From a checkpoint of a small transformer trained on Wikipedia: MLP 448 SwiGLU, no biases in attention or MLP.
Each number is 128 + 32 x the weight over its row's rms, rounded and kept within 0 to 255. Layers, rows and columns count from 0. Numbers have three digits each. The size before them is the row's rms in percent of the matrix's.

# o: layer 2 attention output (transposed), 160x160, rms 0.13, rows 145-159, columns 0-79
# v: layer 2 attention value, 160x160, rms 0.141, rows 146-159, columns 0-79
# gate: layer 2 MLP gate, 448x160, rms 0.163, rows 0-44, columns 0-79
# up: layer 2 MLP up, 448x160, rms 0.164, rows 0-44, columns 0-79
# down: layer 2 MLP down (transposed), 448x160, rms 0.153, rows 0-43, columns 0-79
o145 086:098052227093132136151128105165119156185165151083115116127144115099118140153126142092079130157068150120137163103106160146061096175117157157069116169140125106126137118048085100147146161113174147082119140102162163136146146125147117131174098139
v146 087:180164140098078176125149136117111099109127141106149152104097113123097076094171091176093117175108110123086126200139122149135140113123123104152096095144166212176108083147171195086144142180142141161151151086076077121128127103197166138154165072
o146 084:097152127165087135180209153171205110165100034092177150182139177137095095128097113133198117181113135131118146076097109109102136157135107094104142179082101125118145103055135122187143151114086150056156126135121115167096128189115128109117128145
v147 094:086150178137155142145110064140154159125131110068143111143061133093067114058120172111105115142132167083127109127144126156102094124153137177067140124207110121078131146167160074086143167120183115151127167086127146074090175121220126147122078089
o147 087:137140120116158147136157172159118035187090129172090129130133160147138117136057082136169105128139144157092158122086116148092116106111190105116144103101101152117102150106112151124131055111132139034151158182089131143178127090142117128041148100
v148 086:145104170185086163116114099133079104146104154055098114136067150159122121116080144136100149153175091135114128085122096108183149189140118129179117101121140144109141100133164153101170117132037176148133110121110170148155162125167088095136133076
o148 089:134140116109141131155142145100129111168069074093098160106152158170101140099196100083167125142136114147137152080146184158064127143080059083154169172124132190205102164130111149133153116116127123134158109151171131069119151116163170135157126084
v149 085:133113078110144151163098121108015153159179132111157081160078101100151140142165115161094118127126044069137142165109120112103189121067081111127133132061197100103118145126123108132109154121120186129116133121072159144176113104108151132102113146
o149 083:097114161100072135096099185119196113121065198157132158118156147142138186083099137141120115141099122129167117138158201146135139156080127109178112164141107182174119121113091129106155083163076121155118132108155131148106116090133126100155115167
v150 080:112129128176120095119071096094098152097141158079108082187081131108113149121118145114115121108126129173087098120110117124202088116142130130139131104076110080087127135105152111094082180093072127141127107112117117132163084102135162188112100110
o150 080:151143095156127074129151077180164088102106075158123116084149109123123137115122095204159093123115106122185073157136163128125165111151111126106148166181145161141155111081134089135141109147109153178119123141175146175136160133089077089098120134
v151 093:165146080099126137087166120128204197075120122121103127089111150116122165152174093089166195159085102115148132150179109101098094177122173149058065036179144192104149148076175128113133131122150089217152175160107125162147134129153135107115121154
o151 096:122094179118102109163111121129098142168099177156118079156143140097122101058027165092115122106178137139087147095094111161112160075111145133168166131094164050147086133115081163103137118098030161119103137111145183077084113120125113160127100106
v152 083:125095115145113124125151178126153083133044104133123108103130136061085100139130156109111169099123102078080104139149167117106132105117111159109072149151131085116104136118176137196124101157089122152172153108147062191121082140159100140131132164
o152 085:036080162156159151108124089111186142108172131109154129150138181175187085142103096064128111145194191159139125163124140133132047112180097163140085139087143123116129110112123124142128101103095132102131159092147151115081177162127145138129155092
v153 089:177129162182148042135144162133156109105198157123098169133107153152123162104122156174127076163148042126151108102099150100094094138090164180141162127121121145086125146112126157066165152135147134141126141123148175113146156113099086128144136136
o153 086:123142114107095106112126161120145168155090117102204105120139143161068104151161082163083183097112121109179118100107140124117094139083113121175164158230168143172100145161109125109097121122067117153102184117115094128120111173156124117137171084
v154 093:124104128155121127162117105122115118152131185174053136151135072093154111143142111121163182171122093124186150179108080115129094131085128126113146111172150166198172134121122066183132161141112138174144078135090110144159087124139072084107121108
o154 087:124171023137055132063129113102130155070150151169168140077105118129129162092131107151110098129105120111100128064194153148111100055206072134175124096178078134099079117140139195100115086117087148094115149162139140104111168156155190143146086134
v155 083:117155090134160113121094171106157082110144152124135105177055079130105050163167156127179214159145136120098137149121115135122116135136091157152158100122190129143114170086125150141068176150124147111106152156130125144139039147205125155151172128
o155 084:183128106114088138172106168107123159123095095122141087130133102132152175136135098157153085112118084135156180171106147106169077106108099102101155149130094064162115186149141139129171092176080162084166160079124152138127187150116095098138149158
v156 093:126076126190117154187061151161102114187130077145087220129128131137144142125141063118124133154143120081129139135128115144133156154109091159149133148090047201122179126091144178168112117148114138135135151124170130106143176178159182135085151187
o156 080:118163107099121122116151106150145112121166162101129164177143126123147180146170156152151090114094176180170100112135131162124140128109199102155149148152187136142136155137084155100140176050151128128118045136118173125150134096123159131221142075
v157 087:082159170136101176110091110103141128198139140104095159112131175121046129105123154081101157126093153079123176149138161200173142116088107106123086107174208107129138142114164117073150137134141128097094102142170125162102119093104135090087157099
o157 085:157085099125151084144118158131197106068108103169099150158143101141121139126102079109152112102149153135100125162188047105162166137147119205133182105100078127152187133123133162118101146090157129102122130156075141088112128150179088206123108142
v158 090:095174140113111099129186148103061129084153202136131147135123178131124133155092126121168084128119098113090078114141073177138065139127113131085154164103105135155064127136190125087093140147158114134132142124116137160186127039140078133168155140
o158 096:143167138106103121115071109074130155142116094141067066049142126090118135110135114138096173116133180122142063153148120134150120182173122134120217162147122103142114110141187109172079146105105133147154136147132150223149137129134157148143119144
v159 100:115165141130135181092179135137085091138059098068150189109093121140157145060156136136167177142102152168130195143140092137148177133102038118129116102103116183137091120132158096141166105153105146139083088148137153083083170078080163116141121078
o159 097:093085082137091173150110129160091102139164088127126128103132085191145189136115143146118121121163124106110104141089186213128168150102081083155159187135111153091189119107112168117127146166147146092135153065076143151123097085154136154142148112
gate0 100:113107151099139152162165151075139112082099147119123115153113109108136107140053189103089159113060128109169171146160207135118127132193145108101037108096121119109106144096124115095107095134149133164115142122187178143118144129119150106173104200
up0 103:123165111130089143126102109079146163124140130102145090101206128159121134084146116104150116145122085089144151104150104094104151132122054116136132088126148184139122163116149118113121103107134164149101113127130140122105188130218118133183097121
down0 102:166096139144183107147119151161081098100136130151092167162103135138101118123184097123139106091109134197093105156134112156103157183133139145117114145122163139126155127082094141159194097104089114125160121151109106120119141203086101137123184129
gate1 107:104156089112050144188141072092122152159150148124180178201162077136119105123098129106166115148118164081129122129161078176135098119118091118184124180174136124136149148167117126135040175127161114138126087144143147134161144120147092196139141122
up1 107:152116096092143113198173146151082070143102133169133144072149140117199133143174142134169170119121070170097079134130137129137140166159158123094146081091122180091092148133103177103157059139075151106127196078177167134125089115111131123105118136
down1 103:179105142151099139152167128098137112130133104159090101091121157168053113123096031161190145121110128110097098140130095123137137091172134158116152143081118107143090142073138136096145078124136067087118183119099137160172133128111100078097131157
gate2 104:098074146138152152120133126126178162114150119143100132145122154070139099129102100208192098124142142156138173194160105154148076187119137217150131117159170078158138130201109180131140148106138113078103122157142067065170117103122160161118170177
up2 099:111101115133158130151125137176085077145094152138101130158112114135084122140081116091102118183159179137127137064094088155065166132103137164123102154163143159095117115154161181102084110102190120136150156108073140118165121126123146158175113128
down2 103:093131155202160138121096152113094117102119097116071153147117116120099093152118096129148171132186114070074108096086122127121137052153123075040121142125141190078121173122117142122097129089124149067142132131142132140142104167125134103103136096
gate3 090:102139206087170166074167135149059128143102120104118160079127100143096111100132109120137124132073062106143129139153174097121129110113089113127171157128082116110135177124148071070087173139104077130150124090108129113139059140177135128078140140
up3 086:119149115128159069144126133125158082156107069165158106158115109125087141126112094174173147113115143129138137080134106171102124117105163132120093118194127197113143043147113151172139125188117144147107227074133102061151123077119096158132114134
down3 087:128157078172114089109117123116179095154126122137149108182141168124116114126159101115115132127179153162143139098091079128145119155089120138143118155129099144088178065070110080190128108118125175071140134105155143165157147145133121160124124075
gate4 092:131165152171121147080112128133170160106110132099203132104113142158098140174153079129101186160159118147052155127106103163157106154105142117125068197101108131075101180106166123152147138122150157170137158246180106152086142123144135104128115148
up4 087:149145077183149128089061163064127124132162096081070118088125082101200180073142144143093151125207101128128122167133087120126083159138076120114129164138108101102161117164166140105106124112134111186139059180134136108097109064131087127180156162
down4 088:091132133127156153122118184112116086116134147151100119143127100122088111169131078132154136200078080147161106140144115085154144139185178110146159136110179147095055133096158170135164093172148192201059171127116098141089142157140157115151135140
gate5 102:070150173096119105143159163144111104170172163167198146119138117063185116106114106186115121124097121121199161102155160087179100123123134139107168073104133076221177141135076087109121106109094195132154147103190165171080107152139164121089082135
up5 100:084077163057068042145090142140192122147108146115140143201131127142090126138135137085077080095135155110109106197125110112105116123166093125161145079077157115128079179163152136121054130125139107118083108116118022117147169140148156137118141133
down5 092:081162117146118175080153131139167107153090079178109106146138116117101151098160180168126136160115098126163147186144165128087112183181133104129085122156061146085124147099163102148095139113058181151136217064083085122178165098101102189133120162
gate6 093:119146143087101144099102125113149110111125135068141166162160157174123153048139068099131100166147124051156175120158120135156158139115125156164158163168145130076129122153087164180152101078121165192129119172065139122129133120115114171138093187
up6 091:197091128118146137149125139121134123104144126206156140135070076071132118133124126178143191128140086190113119141121138121169145120060152115155132171140088124072144123108175169118139170157175103113108120123108121105105120151113140118088103101
down6 094:137122131146125104135141140123110101127153223164089166167099079184106108131164124129107148192046153161116094131153151141139157137168107108114114162169105169071152124071190137115145183117092130073173084124153179111115111212106134103110135110
gate7 103:160186123157117112205130107136144083158103140135174135064108133117159135121158124105121165071128138125089172077162136128122091165114175050156153139109152147104112135056117130076108150099214155135129104059104150124203102120149087181130221124
up7 098:107089151150139112177086106128148101145179131039142132072098151079139142147066125180121127181119172089176139109140102110127146108108154178137073137144111134099038109157088123071146131067143125112092123143137134123043175135101156115082124113
down7 097:094128181166148163158109073094126150141156131100153164078118148088101144121110153144156153203173130114154133019108121101153101112073068125153106176125122104172090126182139076178148121148190139159116074103097086096152134110172174069121127113
gate8 100:180151131127141115122148142158121091082072080104110199129083079094087187166041121186141119086120146144149114153078102157159142154089146134093052108110071102100136154076147093110172142114115081161082146085127091110147091079102126145099118146
up8 104:146054114126112163128119122104121135123107102103094101169216099069088119145154100118101118129075134108128053076138108111134166134116091092100103043141146119153130123081100150111145138128125115135151095028141072076137166109160049094142100111
down8 101:144051103087111145078135191157138116167122132151145068101128182076097043163148116143132122156084124147142174109099062024118096109166124111103119154112148152123170151143134140164148141105163138136149054104120119129171161133174074146167108115
gate9 100:106130148123142149109137096142055097135090125139168204140071146114122068152136143171219182080148100104127137089110145112141134162146081145169143136147163136161133131119137108046092110091156179119080140178092144165139114125108146099112102155
up9 098:073139148052071109082098106118100143149172113156107089135160113084161135120164113178102111141174084111165121126110106156140123158105140100115098144160157128121162070162175130082096158099052142110168116146081064098128176102178158099114134188
down9 099:178154120152152082124132108121109142110148134117131138123156136122136171135089078189108132177159152082107070148186099127097162074163096137114125205086170143170163185168121074110088147127153119154125112095108166160119146171187132090131127075
gate10 102:151123147128176131146164132136131125113162099107102177097125107167136124098072091081150135138102164088127177088161175140124113070151121101121142088125079142153117112102207133146129136041115113103146130186156093154101122148090107118136078135
up10 104:172100118119117152101184140131145124123122133138154110121140171181081124093199128109157092156129126031213102167111130107123166094166103142186142186136146132149102171099087103110138147134129154131139156084144104183130074153108121147153141141
down10 103:117161147103092148130134185117126096134116145152119145192155163078151133131151116166080140090110161094131165163114141112107159152129137088136099161161111161178072148128144171174096162056108161139097158191146099120128074075138170129154181169
gate11 099:155124142160096093131164109063091086166151079123128058091110077081165146135112119114128160164167125168114068122117148113143142178107149109117141101099144119103200121159063103094109169146134117098096075106073168107148157168163148147117088125
up11 095:115169157130119070123104105087169123104130159097096138195136154177115145070072075082086143145144133149162128057095122183172077125176134089115170099119136128094087148107103163182122142094070080150138139114141100094115079161131152201140084094
down11 101:117149163127152128180107161093144182129168103098113124199120091126094155147117166145145138131112085174113138197124170091077149183149084155120119088163101149092159066104122123178105109097083190161117167137097178092136088119100165094141157127
gate12 100:116102133158122140165094166125088078101052119134150127113116140123121099135126155128099127111089125186102106134119089112097136097154090088149120119087121058075175118096134174143116155139106088125140125145077145085135098117105075106066180101
up12 100:111141159114146129053177121181138158184073081144180109074131180112140154144076127157126167116139100124155111141074094098125095124095116124167162079135073101054168119133105168172142183134162123146140175119121125079154105156145147184075125122
down12 106:102136115106162184173097101044172133186097140129106102118077145119095107162177108117098136125162106111138048077151096135163130167084095136097076145125127157104133169188169122088139048114107098137117131164142152132059143137178120136121155123
gate13 102:083127111107119117141145092074155054085123090120131162151147156160134140119112128106106181169136148113140184115148123136142146095089161133132110120168133151114178149104163110178140052125076132161169140095143098173066097192164121129124177109
up13 101:106135149126079103128120139152113144116170122136148152145133108173140141127166095173053115131130124148215126143173085135094100132147145129083131111076106099130169132165108136111135104132122150114145116199122112084161188217101137124140087133
down13 102:145095162130109033147085125163110136110128121124074149088123147127154114153101189184131099165098146152072141190137189142090166146120147107107149110109161115150149194181178159115092137090186111125153142136162088107125155104138151191135111111
gate14 098:104070138184138138110152129059129133127115164133115127102096140168118194096148167096079102163118154155119158150100125171098115154131158098125163132109150122148147097095171074085151145118089148179086183114155130139117088100132161128197131150
up14 096:101094176102105111145068137143199154049168083129095136106125137151169079199153150124150142184175042113133138140154107136141128108090138092150137111166162102123097139067087108137165165135142171051163108152155086136157102107123157124084150164
down14 097:128134150157154178183138173148111077113091075156102147076170138089120104178116106135135135056180127082133125106118189137114126165136099148135119114153103119182144092155121152147093137126122107171126148091079090129159175154154130140123146124
gate15 101:194121131124117168141096114149152079123082172112095083096129174120124108117113172168109190156094141134136126099146191227117173089142102118163143183104164149167138116162129168069107122092106160140112117198102152097087157139141121145059172157
up15 095:141102111059070119139105139072163137143121069150121131101071173149081140104153116103130080126101064104145094117183162085139130124125116148131135151176129177108127087119155177102134177120155109124107101082101129117093107147151175091090114130
down15 094:121149132124142176128144098140111114175100150202129135131121132101093121135121112112049156175136070115155130177140153180085150109116156184105119150151182106178184136129121146104156137167096111178093085120103117080165148179150166152130152150
gate16 091:082133162141141093136079163150160176114084162077150135097145125161119109155097207083101196084097169123172140107126132172147146090105114143165134061138149121104143143071133121078124150197093065203160127163089089122138182176153123093153165167
up16 098:129211070125145160140125196160069114149185123161073121122157160122137171083052125092133095094122120131092125110144100135116095114157135102121092136112154173104103162157080160080108115125108137104108198049154112135127126151105166117126088103
down16 090:042146099204126142116178105130154008101139054131130129094110115162141125153164084147176141108151153110116114177221079101138151183123150122108109091067082144194150144173130090101122102108099152120142162174164146097077094136088131150098134175
gate17 099:099144163112118130145125128198100126152190107148140119185156119111122065141126145157137121132119094115218133133123171113182095094148148154137121136085193108122202197142099144130134080093115195125117142179118137151129156142123158140129077113
up17 104:115138104067143128133092177174156199114163146162121127120101132134109128094138146123130177123173108177133140217162152143136134191126146088104107125082162123123148129065172121054132078124173163101111113118173172137160148134115152140152143108
down17 104:118123089120154112155076126118156179176135099088153112143125115122094169128163055099112068219091072147098086146093069159108141060123089100126104092111137104119191109135174119133114139084139124148131232113085140121124070118125107132162169127
gate18 096:182185099227118133126085163128130115101143093142089121086206072145132140224107115220145122111087117130091163155134120137149134143131143149161134107138104123131153181152148083138123072124159144123101189178139151109101128099144157123074132131
up18 099:165109126146099088116062119102118106124134085145112157133187150096160077168115058153174130133084144142090159101099156093102166154093147197201153154140111132143091131103163133143086061085143173142075148183175141113088121182119136113103103138
down18 098:144161195090127143103142097129156167090122109134108140140098118142089156089140155137115127059133164073139107084152100080111120142101114125152123072074117176112104095108130099119125140154132129186119122095155147168126169125105214154093094112
gate19 100:161063074143145163153151074111138086164161140098048142099105132163072113095165156090129113149168103089165146138177109074036099073145121142139156121158046103093126094066106186152202159109134083145141104151139175107145053109135108176108144097
up19 100:116078180130131074150093092114132153131125122047122119101094102123116119131074095104083158115115113098130124132124120113162157144143142095157151149142159151153117089149142120130088089084124197118174176138045130127170098185169178173132114219
down19 096:074146128146112063134132152106124196090049101088120094136106149106108136140089238101113157167176112074099179130100156121164100126143105100121171174188136109125151109120143170070066164094128098087179134120142124130144073073131155148138108144
gate20 096:172152124188146159102123119101063152104118124149080101085158168116123078097181168163166170151123168150147110097157133180089214061131170118115130147095165124119160134102159121127067044113147182147151124109150135122108136115146118146131092111
up20 102:158170100201124116131137188106120115097096102208083077098137152140111136142136157185158064064133179159136114150167078138093202112146106040114172142172136081108147197071098152114056094152170113082093088123146155113092128113076092140145131117
down20 099:142114156131148145165094114112140146073108168184150121105171121136062185112097068108127177182075124140171091158146205098114087112123115152101098173141145172059095135173156120104133182135086149128111120123111104148162166123108164103137076086
gate21 105:155125124152137120174123137158095150099120136095207160146074138083179120131099117203128164096119085174140139155213110139121079048090120112141134128153104100152167209092172118122145148076088143098122079149100132100172082098126122117060139148
up21 103:143174153128169080110149137155150099154122106172119124113115080160167118132163087069104132161167143096078103151137139172144134107108081144118102104118086140093090104099201109139179161098113169112155095120190125172140094153091114159210064171
down21 101:141129146157137121053117129136109103124152135164170162134165160100123156167137085174127143152080093096137134093138088102094094130159159114128135089150160086119099082125166131127159129103091150083176133100122145088144147160154143140062171136
gate22 103:169180156224140143188173082131097142143142171111124151111130068218150108175118143128092106108087070126085117151056117098117141101128130101150148114096100123092114108093147118087083094121119155132147172134146141146110122192129125141085095149
up22 105:164073083123115175160076115134114069146129115083159131114111103139094090118155101157120108158175192160077104177157101104137106180124117152121102125155123115141172080171128161143181140092154201116110111133118106115144098142102063119087125198
down22 103:133154207174120134133120140176171097129107138101132111127114125124134150097140126178084123119146031153083123108139132135103150148126042154118067090102132124093192066095166105075091150124081130108134061156119133167117132145106099115178078114
gate23 101:133151064108136113089187070161136112121110094101077153146162204046162112102112103185095121092127188147148085146122120097103139147156105125084154128098150109118150144065118150086107122125118122145098129104131133121119138134152106173055054131
up23 104:137082108251184134131189126112206135126109114119178165120168163097057068116132113118086175111135144157128137134158110078164119117096108110129137151126134124157145095140187094112140134145139089122088147107100093148097112103162114155067142116
down23 104:160148088155095106146078108116113092141097072112143123141159065172147174208171139083126150125136110188146152110123099110112174133116165108109194135180126141147142129125140083103157129137077117130104195134202154197102129171138150157168158086
gate24 106:163069156178150099088102108124136186161176140118150131143111129093129124156126146138117142061108149085128189104130112151149147084153193113125160138085122165160100084051169125184113106100099091121110152103162146132154105080101116127160098121
up24 107:098126133100114168145113152136175113100100105155129137184134130099175120066117184138182131149131134114107160124174055066178094153188130118116050143105125097080128122109139195114161148122164066120094116138140123147082182124098144151101062174
down24 103:121149160109146130088138121118150147086081147124106071157189146099143082094083140128105143077134159093137148162113130147153156085162160085102197147146134072165173105143118074132078143060143173150104136112144212178190102144113136112093145144
gate25 098:119096135239143160100114130099133133159139071068130084210133107166154161162122158122153119089138172091150123105114185122130139100126061131084185138107079123112106174123128147113142101099078117142136115148149130185153106132132106115119072162
up25 098:143145152090133130184123119099126101182125162179112131049176088066140103070135084125156079145164093144145195111135109100112098116130101123120086170137164105143130136116083145175123145102152118162112153058159185128116121148133119130128137106
down25 101:144135139161134136165121084091185175137134139146115136123155119079172085161101169170119129160116040127172143098121179197139165154169120087131174145081076166049130123111153119114125100125113133153177174183094196137127154081139104145128153124
gate26 100:207098080166161135098177142094187127120104125214143099121208104120110171149140110121085088164106136133094117135184112186205123163118140081072119082116108134142150128145138143150122130154097131098091108118134139108104089170097112141132108182
up26 102:148150157145155115195144110130137107167099145077131082144076108118119092153089120102116165100113186115160143122084127092112155108106158135170178148161114157116085092135105112155119093101186061135179230128070159117105145106148149155109139119
down26 098:148131130145109082101100088126070077136125114169130110141114127116121102117115089203097174158164085090101104147133143121141088145125096130144069069090125149137164163064159141136117040187153120130114059121121128135138087193150106118184144139
gate27 098:085075110178099092126119170079133132119068131144157126107155149127143095164124130116092125112133125154127123188131123117125139118138118131187113143130074150081108141121129140097187127082124148157077081138145115127134152156116190120090133133
up27 102:099058095140165106112094148145187156101081144084118124076091101055174140113163133210102161128129102150095153168121136130127110199106156077138131116096083114106150148086131138120147146098071092124156128148137103102050135102101029134097139109
down27 100:070086117116143124084164151134116193105080126139134096106134140116118135168115160161111169173082141081092133097138105161095091079150132119108112102128106138160128118097201086119133080111109184125138109081164090095087103135144108182108185099
gate28 101:150067111101121090144173176169171111147128108121199134135099147168129135136170137106066147137116147123133141185115177135099173140083128128156130145164086113119092118148081129088040125156156166135165067094143121142091138133099061141109155049
up28 102:098114063122133081136121149097185157093087086149108101151127229136176112115162120051084105128172151109152161145113114106108153111085165170144094136098128150115157171117130082148148132171091117101141146119171130125144072131107177130154121237
down28 097:170192078151151074128106079099133073100155143171138139136135099132105100202097086079137118029121148137136118185170137109132132119150174124113129100101108112147202169116146168181120106151139141115160171125177117086133092118110101147134115135
gate29 098:195146183130114092152174093155164164165117160131080116101191124095048115113089148157135115094098134135143112124156168164176128189201115102123114150074140138152110134101113149101125127108129137139098150114108153098115123048107092100121127134
up29 102:141106118127098078176099117079093218090086125102204158091075112148182142179129114142139050083116084145161160191144108154102126075136167137111164139175091136124129191121134151190148136131162119069100104182154138106127126156130159140099140143
down29 098:166206137145056103142137139134127057149160110153065149137170091121072114116130183136153136121170091130177114195137138100052129149110089142082138130106113115174096126146133079138120114148101146133048162068138161096128163070128122122099137095
gate30 100:142129195195138152101149102174088118142179129130078118070116075133080134113150140098148134151117167119110073138134075128116138070127071144123110094172152134103142160178111119106098102188106201132110095150139145160171165133125101136133134131
up30 105:092094143123162097100053174110099154118100165104131166090062125045167119087107150165106171089077099088128097149116125151120085153164111195134135128180074127163093154152085132106114086100076166125146114172075135096157134089169138109165085117
down30 099:161124213084122107118114051112090109100132135177089150032126104162175115134146167146132123138093184136133160068120139128201111110084168107095125145207123136110135141157122152090147098114141140114100165169117102153148152128139125131142211102
gate31 099:114124147079092122120174120121108169169101103076143156121098147109121115161174149074102168122092119136121131108182118208142169163080143112122126152052135110106120116130070135147179161122104153059148109096160139127171164089073100113183140099
up31 103:075100124136118120098111160120095099092122116145153114113116141097138117156040118143137134131094141161159147152131104121093095110062125082091098072109163196097133173177125113173164112133089117141160126119165159155145130063137130167166146103
down31 101:123105148143116140163075148130106081119103172126107110126082110144168161158133184109111188092074162096122102132091095149107109064071134126087066162194146139105165129149116098149169146105063129104178185112167130121074128123115131140139131120
gate32 103:157127144144141085166169119180148176086145224084083139133130127174129054116124083094139127129109165152088072096155147113132133120128069145104104114177116088142127123075101202152024109154130114146153108136102128087127071139157150132169115090
up32 100:155131115133136151106094121106083115089064114151208155119146155138149121123097126214045167167135087162122144116106048113146175160107111043082112133112187172172153119101124100101080127139163137153144117124083096153132135130165150122078127119
down32 101:128104109193115133112142129129121107129126140131113124136109098189152089129134155185122070123118153104106146095134145151110149150096126172122064035065118091154177124162132118144133086125124164143123096150084162158126160121156128157092167078
gate33 108:127141132151110147117134098128117132076144163186126128178151125125195119115188151138111160121143145098172111189121172207072107166152104137059148168105100050167136146145121042113073085067132067090142145147171137141156129101096125128075125161
up33 109:107120146129126107158105082166174106127174190083144149091127139159112169101107083154132098154087161151137167122135144144101090089107078138145105102124177087168109159071165118119154056117127093114126178184157125119131210152092135159159096126
down33 107:146148123148117112075067139175144087202088094051113147115186156175143129140127122121137110166122133076136157088142073114172095089168137150111086130092140169110138169146147169101108102112149130144135137156104155168102132125133086157185145141
gate34 102:085088120113129103116132102129123125094130120087101134175115156115099149086142153144110201122090143105186124099153102129054085118143140122117163189163140158121110077154136116141138159060155097110182101138092072126165194135144124198138120153
up34 099:135086089101171121186152169149059147112197145178123154117173149104151148154179105149157145116132122094133100111098135074104160094148063086081099114076159119126176111086140129142106170156179162113095168145114143097169150145146165142118171121
down34 102:080065171146072157168120104095130144152139124106141105173123163108118078063124145107147108132158093165137087078135144136140137085084120142151129110189125158129124105098102155085146152120123102107090131066085069134212196110093097180130127175
gate35 105:118142153103082127135129127091136116158141112136147177159125117135196183087123227102136185109129134123144131086179133173111115129116054116040178163117197111173106146155188154097111133085123174135131126096149088116171146117103119083186169127
up35 104:084098163166107161121114075088116139141191077094194154125183082119117083112043121153079139107154118092074101147088104126152130143097206088085130096117045114047136071118104081130146111162129141148111073153084134079079130112159117139098137103
down35 101:143083125099112121112123090119125160126113111142129130141122123107139187146070098074064123159110110121083145108065119135148125207108143075136163147112109059130141154047202050121170083119145140159102168093083145122135128101131189144155139161
gate36 104:077120117165133122103170145101071127123156163154088156137136142135128094130169123161136147109123166091147169184090115173113179140069115150089172128083104084152166100125106050101102143152106115130077115155147096193163136142131147150152197191
up36 105:162127169090118166112157155113098108108140152116154180103148089137129142165114127072125162143083135150132104166122081129131142152100130142164145144142135142090137118127076089120122129189073090205129115147152097157102128104169127164149098111
down36 104:088102138138124142123114116182128131121125093166149172124124098063105064035144136117193142069085139125154171140113135045119179137131099095086148158083155115151094074119129110149193151160124126097159163136107102172107087082150114128085163142
gate37 101:076103150132130129080142150110103185083156122196145139068113124121085130153104134159146126079155161138114070172137041084120199092145071132116154115168043136132152091171166117140127121211147120095105091141115135095096173114169116131148151086
up37 096:178131139134132139071111116141077144155064132189142167149111119101089119111106138117109086169072133143160077128109142164152148123116134184101092083090124113135153123142129179185145122168103130135164106142125098152117136121144130124092147115
down37 102:134122121145152119181182172107133071123157164098102163107101117118106163147117148080085164136181142093127135111153137119115150165118094172158128031154113084169109140094128065138143149108076111117158139094180081113112103208081133097172126084
gate38 103:085124069134131141138129159080101161050186120136146154124158065160131180159123160135106080124124098152073109050064079130144163035140111158101110174154115109138153095115121140192156136104094136077108134118129100143138097060122057148126148105
up38 104:124138140155160082202131202064117159157181114118151100096150174124194132127128072095120115148101108136136096100104133100151101138138176158111137131112124102131149117144047083132124103118104127162071126123174167164131163096118118106116132107
down38 107:108130081185193144130141135167166102141129150126155097075126098117101119129114107127067110141133105124173153057064131126118108169138110093146122119101175068120087158211174085104176094098141112112139106148093149156116115095134130185148137158
gate39 095:119144145144092124162108109116085103143088102123168151158134163112186109101124123140155087111109153100077122159114138082155141128162120171164112142182134056072153172146071102099123121099099134144112152087105157117111077126136218142147167131
up39 094:126139069109155193143162143164127119161120127170147117128175109164139138134111149109109101130096149151126130114151055140070115080066126101061126101122137118128131159123094146104142122096159172091083134135088113160146173147089100145156128120
down39 095:107146122185135153145132170174114142162136154213203121103141116108136101133155095100093094193159165129188119110141134127109096104187097096151115157161107068213117154130109115097096159048148084063082109079137141110118140157134137127171102115
gate40 100:146128116119139093150157120169133166119088146109183116090129138137123132154117091152109122089101112100120112086179150108094092140154152181132164171146093078123145168153129093162144150133081190169113147210174142126128104150137125103145172081
up40 097:080149108103124135093133137145144162152155124108122146184141123109138151131134165175114137128114144110124161116126175054144130152103132149086104136098128147189073117108131176128121122090191065088082101120093145107098122107110081172148107127
down40 095:160147067149102152133124109159135113131128114151073141095141055125098101164090138186107151067159138132157102139192153119113131175110111115135042091101158124145135088082157114134141185164090144150180135086070176140112106158078101133119142158
gate41 101:120136084152136111151091121097089204121119138100081132191149111131058134135091132141148111141113135161104170142140107160165189140144059110110068139083085107037080126122125173186160090142131143142117104147069140136155150105095141105130080125
up41 098:133130142127130128118154097128224090113102148149122119128171129190090158101167119108114172159066121053123114118079116165091183153073182128137107140189128146155102164102100131129116149143107126134167148125156091160077137081145062145088141141
down41 098:121165108158123089152186151076132116181129129134155155093112145191180101132107132144167127132076168121209167137118131191147164112103142090122153083134181122069109137128128166097184058147145075173133159116152100076076127138098110103163114100
gate42 096:156184097111170138113095137087138100108096128131106133157061163171084138130071150149135127095169152193130119148202115080148167105078178132080161084118081142125113165133136110059108151126118170141138165116133107130102131074130138087225157111
up42 098:133136113170173135106155123085120117126126092178138113131137126101072172134111086146113097118137148181143127118087121040082087093113126073153122122115124186186059094102117158122126150095154110114123143139174088130154120096096166071162142163
down42 096:082165157175094093042118141189146144131109161110158099113124145105066113086120114142107111099117154119186169110122119159130144139118127160136123150107144144107071135091115060123155137090119128089058071147094157142183114141131107103108175158
gate43 102:129139120136111153126160126120123137161134181099154132115104066151099112098114169081181124101146156091101003154066071141104081115136120128098122110152100173137181135131121158085087127108152109097154164140110147197101144118136167098152143095
up43 105:083107112120182183129130172106136136127075112096093129154088099143131091122069155159121079080121151143171174125092146141105188142159140152094171134104113125110163127124129179147065118048165183141150181124139099102058107119121142198064134163
down43 107:103125161123073139107160131141084138116127139119126160092177143141132048133137102122119097169124162100115091203205088138113196168100186115117148194107136066116085121167111125111191158108146121178138105113096121118154123121162093079199172179
gate44 102:156148081114204132179186113115143162105198139151154159064111181184122127146107123068101142100100134132130144131113087156128160069142123157076112151106088136154118112060150139153107151132095095104122152117166156097130173112119114109123122124
up44 102:126108125124101109135099097133090136097072155105179136156155068152159129118098069117130136103155127127092107169143113121103103132155104087093125137120012144116086104105131131115173097161127104101167180115110156098194175132178117090141142142